config.toml
num_key_value_heads = 4
norm_eps = 1e-06
qk_norm = true
parallel_block = false
init_std_down = 0.0
optimizer = "muon"
weight_decay = 0.0
schedule = "wsd"
decay_fraction = 0.751
final_lr_fraction = 0.05
batch_tokens = [8192, 16384]
max_steps = 10172
Each number is 200 + 40 x the weight over its row's rms, rounded and kept within 0 to 999. Layers, rows and columns count from 0. The size before them is the row's rms in percent of the matrix's.

# layer 5 MLP down (transposed), 512x128, rms 0.0729, rows 286-335, columns 96-127
112,183,268,203,143,228,138,210,175,257,230,174,137,232,137,170,199,208,191,204,203,173,195,252,187,227,175,175,213,181,238,247,172
113,257,176,330,151,131,203,149,224,100,268,188,207,228,226,209,208,131,181,257,223,154,221,193,123,202,226,241,179,214,257,203,162
094,234,218,174,157,181,182,179,228,158,269,202,165,239,238,189,193,180,241,206,163,234,198,221,185,237,257,270,195,187,210,185,167
107,189,184,251,185,147,225,116,231,240,165,257,183,247,266,159,192,130,208,266,208,236,110,153,163,160,269,199,162,254,300,181,159
070,182,160,190,195,148,267,135,176,237,176,237,165,167,250,232,217,120,163,208,157,172,242,242,157,155,205,198,140,206,236,149,198
094,205,167,185,131,225,159,198,284,210,199,184,173,174,171,176,188,207,206,195,239,247,218,236,232,238,183,132,165,256,227,266,186
096,156,162,203,149,142,248,135,215,226,180,218,205,303,173,182,241,187,187,200,186,149,294,175,200,153,146,187,270,223,247,169,224
091,172,194,164,127,200,195,162,205,278,218,161,252,162,226,223,177,153,122,245,188,184,186,192,243,184,236,182,166,271,203,146,167
107,215,204,180,229,139,212,242,169,200,166,188,177,225,149,267,196,270,243,208,146,136,198,195,107,242,202,206,215,155,159,218,182
096,251,280,279,230,174,145,213,213,225,177,247,229,183,244,170,232,237,162,147,223,207,260,185,201,131,235,165,159,213,213,244,166
088,187,124,235,205,244,194,208,181,227,203,201,165,265,175,197,218,226,246,166,235,185,267,133,162,276,219,220,218,163,256,171,196
107,194,195,268,235,162,244,130,197,198,208,173,126,290,261,192,158,153,225,201,211,163,255,206,187,173,113,182,171,184,214,173,168
103,241,183,239,150,178,222,233,161,204,193,185,169,144,287,209,178,174,228,196,177,235,161,171,180,190,256,289,200,143,238,251,117
099,172,143,248,77,205,226,195,205,240,210,175,162,255,171,207,187,235,201,250,194,238,266,235,159,187,220,237,196,260,226,216,207
100,170,138,303,207,104,154,179,226,185,172,270,223,173,232,217,170,158,228,194,127,222,205,242,163,274,249,194,174,227,233,212,240
092,239,157,175,193,117,225,184,159,141,170,211,245,173,191,163,189,70,205,168,180,203,211,172,251,181,148,241,272,244,190,180,208
087,221,172,180,217,213,154,150,191,200,163,173,246,134,187,250,216,167,269,143,240,190,237,168,179,201,232,96,107,227,247,189,199
107,187,206,192,236,162,269,166,240,204,198,245,181,243,213,160,193,245,190,223,171,247,153,156,178,209,217,198,259,286,164,174,229
100,217,207,271,198,180,230,188,213,179,231,121,162,153,198,211,204,102,270,133,233,239,197,229,211,166,203,158,207,200,100,122,237
086,212,195,249,199,203,145,177,257,178,198,176,141,181,101,208,136,198,169,223,237,206,231,206,181,239,229,193,207,253,201,207,253
100,183,203,264,206,220,223,184,148,173,247,269,272,112,220,212,195,229,181,284,206,214,181,212,221,181,273,209,153,271,216,216,171
116,165,176,120,262,243,214,254,224,180,163,160,201,109,293,145,212,276,241,254,216,227,172,196,160,248,200,165,150,175,182,231,214
098,154,213,218,188,209,221,232,145,263,237,219,140,222,192,208,257,200,146,236,231,186,193,154,221,207,285,242,227,99,248,241,134
096,228,290,223,230,197,210,249,188,181,244,269,261,188,188,210,195,181,178,177,183,220,131,227,174,141,260,170,236,273,232,215,226
106,187,211,208,98,164,211,151,221,242,223,190,150,296,250,219,166,156,227,183,248,271,209,207,203,184,165,277,249,233,224,184,207
106,161,135,247,237,173,270,223,214,180,204,193,231,206,247,238,238,171,146,210,201,163,228,176,177,178,195,167,196,204,249,189,139
087,203,209,188,206,203,208,160,218,171,156,166,204,126,140,212,184,218,240,126,241,268,236,218,208,224,170,163,168,205,231,134,202
099,139,260,296,181,190,188,223,207,218,295,138,208,123,153,203,200,135,157,175,244,218,184,223,196,189,201,224,169,193,305,218,201
094,170,210,192,151,162,154,195,211,155,213,193,176,261,212,247,204,173,232,264,232,230,165,216,194,226,200,214,126,200,227,144,221
117,318,148,220,172,167,187,190,162,134,191,182,194,32,259,259,148,232,253,232,208,215,166,162,189,187,225,186,155,208,253,187,139
103,146,167,227,204,200,217,161,173,191,182,191,188,242,153,219,250,166,251,262,222,209,153,236,284,179,166,221,213,183,176,242,258
100,200,213,228,241,134,173,241,162,103,191,181,169,246,210,141,236,243,143,271,214,146,190,179,198,153,201,217,218,243,189,172,253
131,226,124,193,287,194,264,204,243,153,184,174,248,204,95,205,254,116,245,166,227,160,182,194,259,263,195,203,199,229,184,174,193
090,183,233,247,159,211,199,170,252,180,171,230,191,148,135,163,240,195,235,119,208,237,174,255,277,220,217,171,210,203,238,147,183
099,241,209,161,225,176,249,251,209,209,246,188,169,122,224,235,240,168,160,251,272,106,193,189,176,270,168,171,203,169,232,235,185
131,223,263,173,236,228,203,228,215,184,247,192,188,146,249,250,237,155,263,240,268,265,139,245,135,212,148,189,225,210,193,143,219
088,166,187,176,188,95,187,197,196,220,190,273,171,261,222,200,223,160,247,169,125,248,209,189,156,207,210,185,222,186,234,176,267
114,207,178,221,149,115,244,185,235,219,210,156,190,265,218,228,168,211,247,159,224,213,215,187,228,248,214,193,255,213,199,202,148
098,202,204,161,189,145,214,168,240,143,268,145,182,184,168,194,182,187,120,255,153,206,153,256,218,205,238,156,157,234,214,170,163
089,138,152,209,259,224,179,195,150,196,255,267,208,214,124,181,155,187,124,214,208,162,256,156,228,182,222,144,255,224,232,155,193
113,216,285,145,132,131,133,147,201,236,188,208,235,291,172,203,155,143,220,172,176,203,128,267,162,266,257,245,263,187,240,132,218
098,146,162,227,96,159,146,173,232,278,188,209,198,106,240,244,153,188,175,205,165,202,184,236,214,159,175,156,177,222,267,211,228
101,253,191,246,222,199,202,144,243,178,199,218,203,221,177,342,239,157,178,222,183,146,145,204,193,134,230,191,221,189,172,256,197
111,203,209,155,147,283,288,123,252,167,179,156,219,219,195,230,221,194,194,233,260,210,203,222,213,242,217,158,154,205,177,195,189
098,190,225,214,126,237,192,243,116,184,169,196,278,108,238,147,145,198,136,170,160,126,233,160,236,157,211,138,192,222,196,305,208
107,148,194,220,167,273,246,216,139,162,195,151,268,259,217,175,203,176,282,181,184,175,132,276,230,216,203,269,185,143,220,212,163
100,184,180,190,136,87,156,157,224,287,221,132,214,202,189,177,197,209,159,196,167,193,236,200,181,198,149,144,173,243,256,176,235
113,195,250,180,128,194,240,235,165,177,153,183,189,169,210,280,270,171,283,254,201,271,208,189,174,175,217,221,137,198,225,149,193
077,238,147,149,210,191,203,178,233,191,175,134,204,253,204,236,288,153,265,248,160,172,219,247,179,179,132,225,223,230,141,173,264
100,164,142,240,212,160,130,242,227,133,185,277,214,193,193,206,179,123,201,184,190,194,233,183,225,196,229,142,231,137,210,250,204
# layer 5 MLP up, 512x128, rms 0.293, rows 287-336, columns 96-127
128,165,197,168,222,210,154,205,193,156,229,159,239,201,215,164,267,197,160,188,124,214,272,230,216,225,235,239,217,188,315,242,254
092,165,108,182,185,205,227,220,186,242,216,202,182,227,234,246,208,214,192,166,190,183,182,202,237,135,272,220,163,258,162,187,127
118,152,221,204,204,201,236,181,268,201,118,190,241,207,164,178,312,232,219,189,206,156,204,186,202,168,235,204,190,198,256,259,197
068,273,211,181,281,183,262,261,212,254,203,214,247,198,139,153,146,250,204,203,230,254,294,197,217,165,197,205,232,192,200,218,217
086,159,196,177,158,219,229,130,226,228,290,187,176,196,204,227,165,287,170,218,232,206,200,188,156,168,274,203,242,226,227,136,108
083,239,282,256,191,241,236,300,238,188,159,170,248,205,189,196,182,189,152,229,179,181,143,178,209,233,162,201,171,206,171,177,211
095,214,244,232,179,211,198,190,250,181,209,193,274,255,95,160,243,216,198,217,238,153,197,168,172,146,169,172,244,167,186,174,240
103,260,218,204,214,243,286,117,91,266,210,214,146,206,171,194,99,250,194,187,143,189,262,209,160,146,250,190,256,166,272,217,247
097,166,228,200,256,173,186,241,237,224,194,169,186,230,233,308,187,237,222,150,254,191,257,210,167,202,245,183,188,238,233,157,178
088,188,188,199,238,264,202,164,116,163,162,218,231,238,149,207,198,223,229,223,291,224,204,232,217,160,230,195,247,130,182,133,189
120,209,211,123,199,191,229,189,160,220,163,232,199,223,232,202,171,200,240,239,147,179,240,278,253,146,174,223,203,145,162,164,200
094,201,171,219,280,190,281,238,169,223,158,196,180,203,133,240,187,207,178,190,137,159,254,215,176,140,236,196,217,268,208,204,164
088,243,229,223,139,237,197,265,216,148,162,100,180,209,275,222,173,223,193,200,166,185,152,226,272,190,200,200,190,197,216,194,174
105,207,198,183,226,239,215,216,208,237,195,254,169,228,221,176,132,194,292,198,274,164,196,242,260,198,306,271,193,250,202,143,281
098,162,153,130,189,233,149,169,190,167,160,175,308,214,207,162,197,191,185,215,175,170,191,209,189,190,202,175,202,211,173,209,109
091,268,201,167,231,226,225,140,287,215,180,248,203,205,137,161,293,213,126,226,178,168,191,239,230,184,203,236,195,186,229,178,234
102,209,225,128,228,192,216,126,161,234,185,196,170,231,190,129,258,177,175,148,243,112,176,173,163,233,199,193,164,150,229,137,234
100,170,243,189,212,229,171,222,210,216,159,142,205,218,219,219,201,187,183,220,148,211,213,189,197,177,151,349,246,255,245,246,271
082,211,235,217,218,183,216,166,207,244,220,192,203,147,265,188,239,253,147,156,210,154,248,225,241,185,177,242,243,263,150,217,213
093,186,241,218,130,245,181,174,241,216,172,118,175,203,183,232,207,179,212,194,236,217,193,145,282,108,205,217,176,215,215,213,178
098,151,222,195,152,177,138,177,195,326,204,198,173,187,196,119,253,216,232,202,224,178,268,126,226,196,259,169,200,202,212,210,138
090,240,127,207,201,273,168,263,133,169,248,174,147,223,225,224,200,186,246,196,139,215,150,220,221,152,149,144,298,232,149,230,191
084,205,223,157,184,155,216,274,254,289,169,187,137,207,181,207,193,113,188,146,120,173,180,195,182,219,211,202,230,156,175,217,210
122,217,201,181,158,140,250,266,204,173,122,243,207,239,234,205,202,201,184,179,160,211,192,212,249,150,154,193,198,198,193,194,185
128,179,221,156,150,198,185,192,164,158,238,161,231,229,172,195,186,219,274,216,270,121,220,198,161,231,212,197,233,241,238,231,205
093,136,258,216,187,170,181,178,126,156,145,186,241,214,209,180,288,152,145,238,263,138,255,219,117,237,209,158,245,268,192,203,143
098,161,243,150,199,217,234,135,285,217,171,144,235,220,205,199,189,171,179,168,272,147,194,230,211,169,126,299,198,202,213,229,159
093,239,162,164,135,172,285,215,155,204,235,181,158,272,267,233,171,234,176,147,234,122,197,220,89,186,173,231,165,270,295,213,260
103,141,179,191,155,148,142,276,216,121,183,183,222,225,202,196,241,220,256,278,157,156,208,216,179,122,199,247,211,256,186,187,167
110,171,217,195,192,172,270,254,140,214,229,203,234,258,227,186,189,183,187,208,152,214,165,224,192,123,139,231,238,143,193,164,191
102,178,220,197,146,265,253,209,180,163,239,158,220,203,190,225,222,246,231,223,155,208,181,187,193,181,195,182,222,286,226,250,178
117,243,142,210,248,234,160,186,173,264,196,236,269,240,138,175,210,250,204,242,204,239,201,186,225,186,229,189,263,289,200,178,162
096,155,209,122,200,226,151,249,206,164,174,223,211,260,242,142,237,211,212,186,238,196,263,241,259,218,267,205,246,225,208,164,236
100,160,237,227,248,195,223,211,161,135,227,152,188,140,258,161,168,234,151,131,238,152,190,196,176,165,230,220,227,150,253,190,201
121,170,227,205,237,243,187,107,212,231,178,136,237,225,236,161,171,177,249,114,209,204,252,272,153,256,236,247,189,211,166,208,187
099,95,219,177,190,191,300,221,172,171,170,168,213,248,244,217,277,247,241,104,201,192,236,223,158,244,206,221,218,172,233,176,194
128,206,194,101,202,239,176,218,162,188,158,168,140,207,187,216,221,220,219,216,218,158,229,207,212,146,215,193,261,214,206,158,168
103,220,192,146,222,166,214,183,229,175,187,199,185,263,256,166,165,202,208,215,162,197,177,210,193,220,252,259,263,229,190,235,240
099,208,191,264,232,197,212,233,194,145,188,199,199,242,145,214,170,179,169,241,231,119,233,216,211,230,115,236,206,267,249,170,244
116,231,194,148,134,202,222,157,141,216,293,145,234,180,208,177,119,223,255,198,180,155,274,186,235,184,224,187,199,126,173,229,257
102,211,296,146,211,222,145,168,157,129,169,197,197,199,300,154,165,260,192,139,162,249,229,119,203,244,159,203,214,155,240,183,260
095,153,260,203,165,180,206,209,187,157,236,137,151,219,218,202,223,196,174,146,193,254,173,210,109,159,220,254,221,245,221,187,194
115,193,152,234,175,205,192,189,135,138,126,246,194,280,231,199,259,230,204,166,95,224,212,203,193,198,239,190,193,221,291,159,244
088,254,125,213,207,223,299,146,177,240,200,200,258,120,171,194,197,147,161,221,224,127,249,258,248,143,208,154,242,159,175,182,265
109,196,186,276,214,198,184,192,112,262,189,180,248,223,220,134,255,270,186,189,189,126,172,249,221,144,219,164,176,194,200,211,271
094,191,178,202,175,163,209,161,215,112,150,171,233,141,267,156,148,299,200,203,196,122,218,212,240,187,209,201,130,201,199,205,186
112,300,198,129,220,245,233,151,181,123,161,250,167,236,150,214,216,170,190,209,190,189,184,320,200,197,194,239,170,153,228,246,138
088,233,182,224,134,210,183,259,259,169,184,156,126,211,222,220,162,181,235,189,143,272,229,205,234,220,239,264,241,192,172,229,198
105,214,188,213,192,223,177,211,158,161,221,191,183,225,182,208,225,237,187,221,164,233,204,299,197,242,245,111,200,145,220,196,242
109,172,196,205,265,233,181,208,325,248,228,196,239,179,282,200,192,224,307,187,170,218,237,197,206,218,165,256,215,231,175,166,158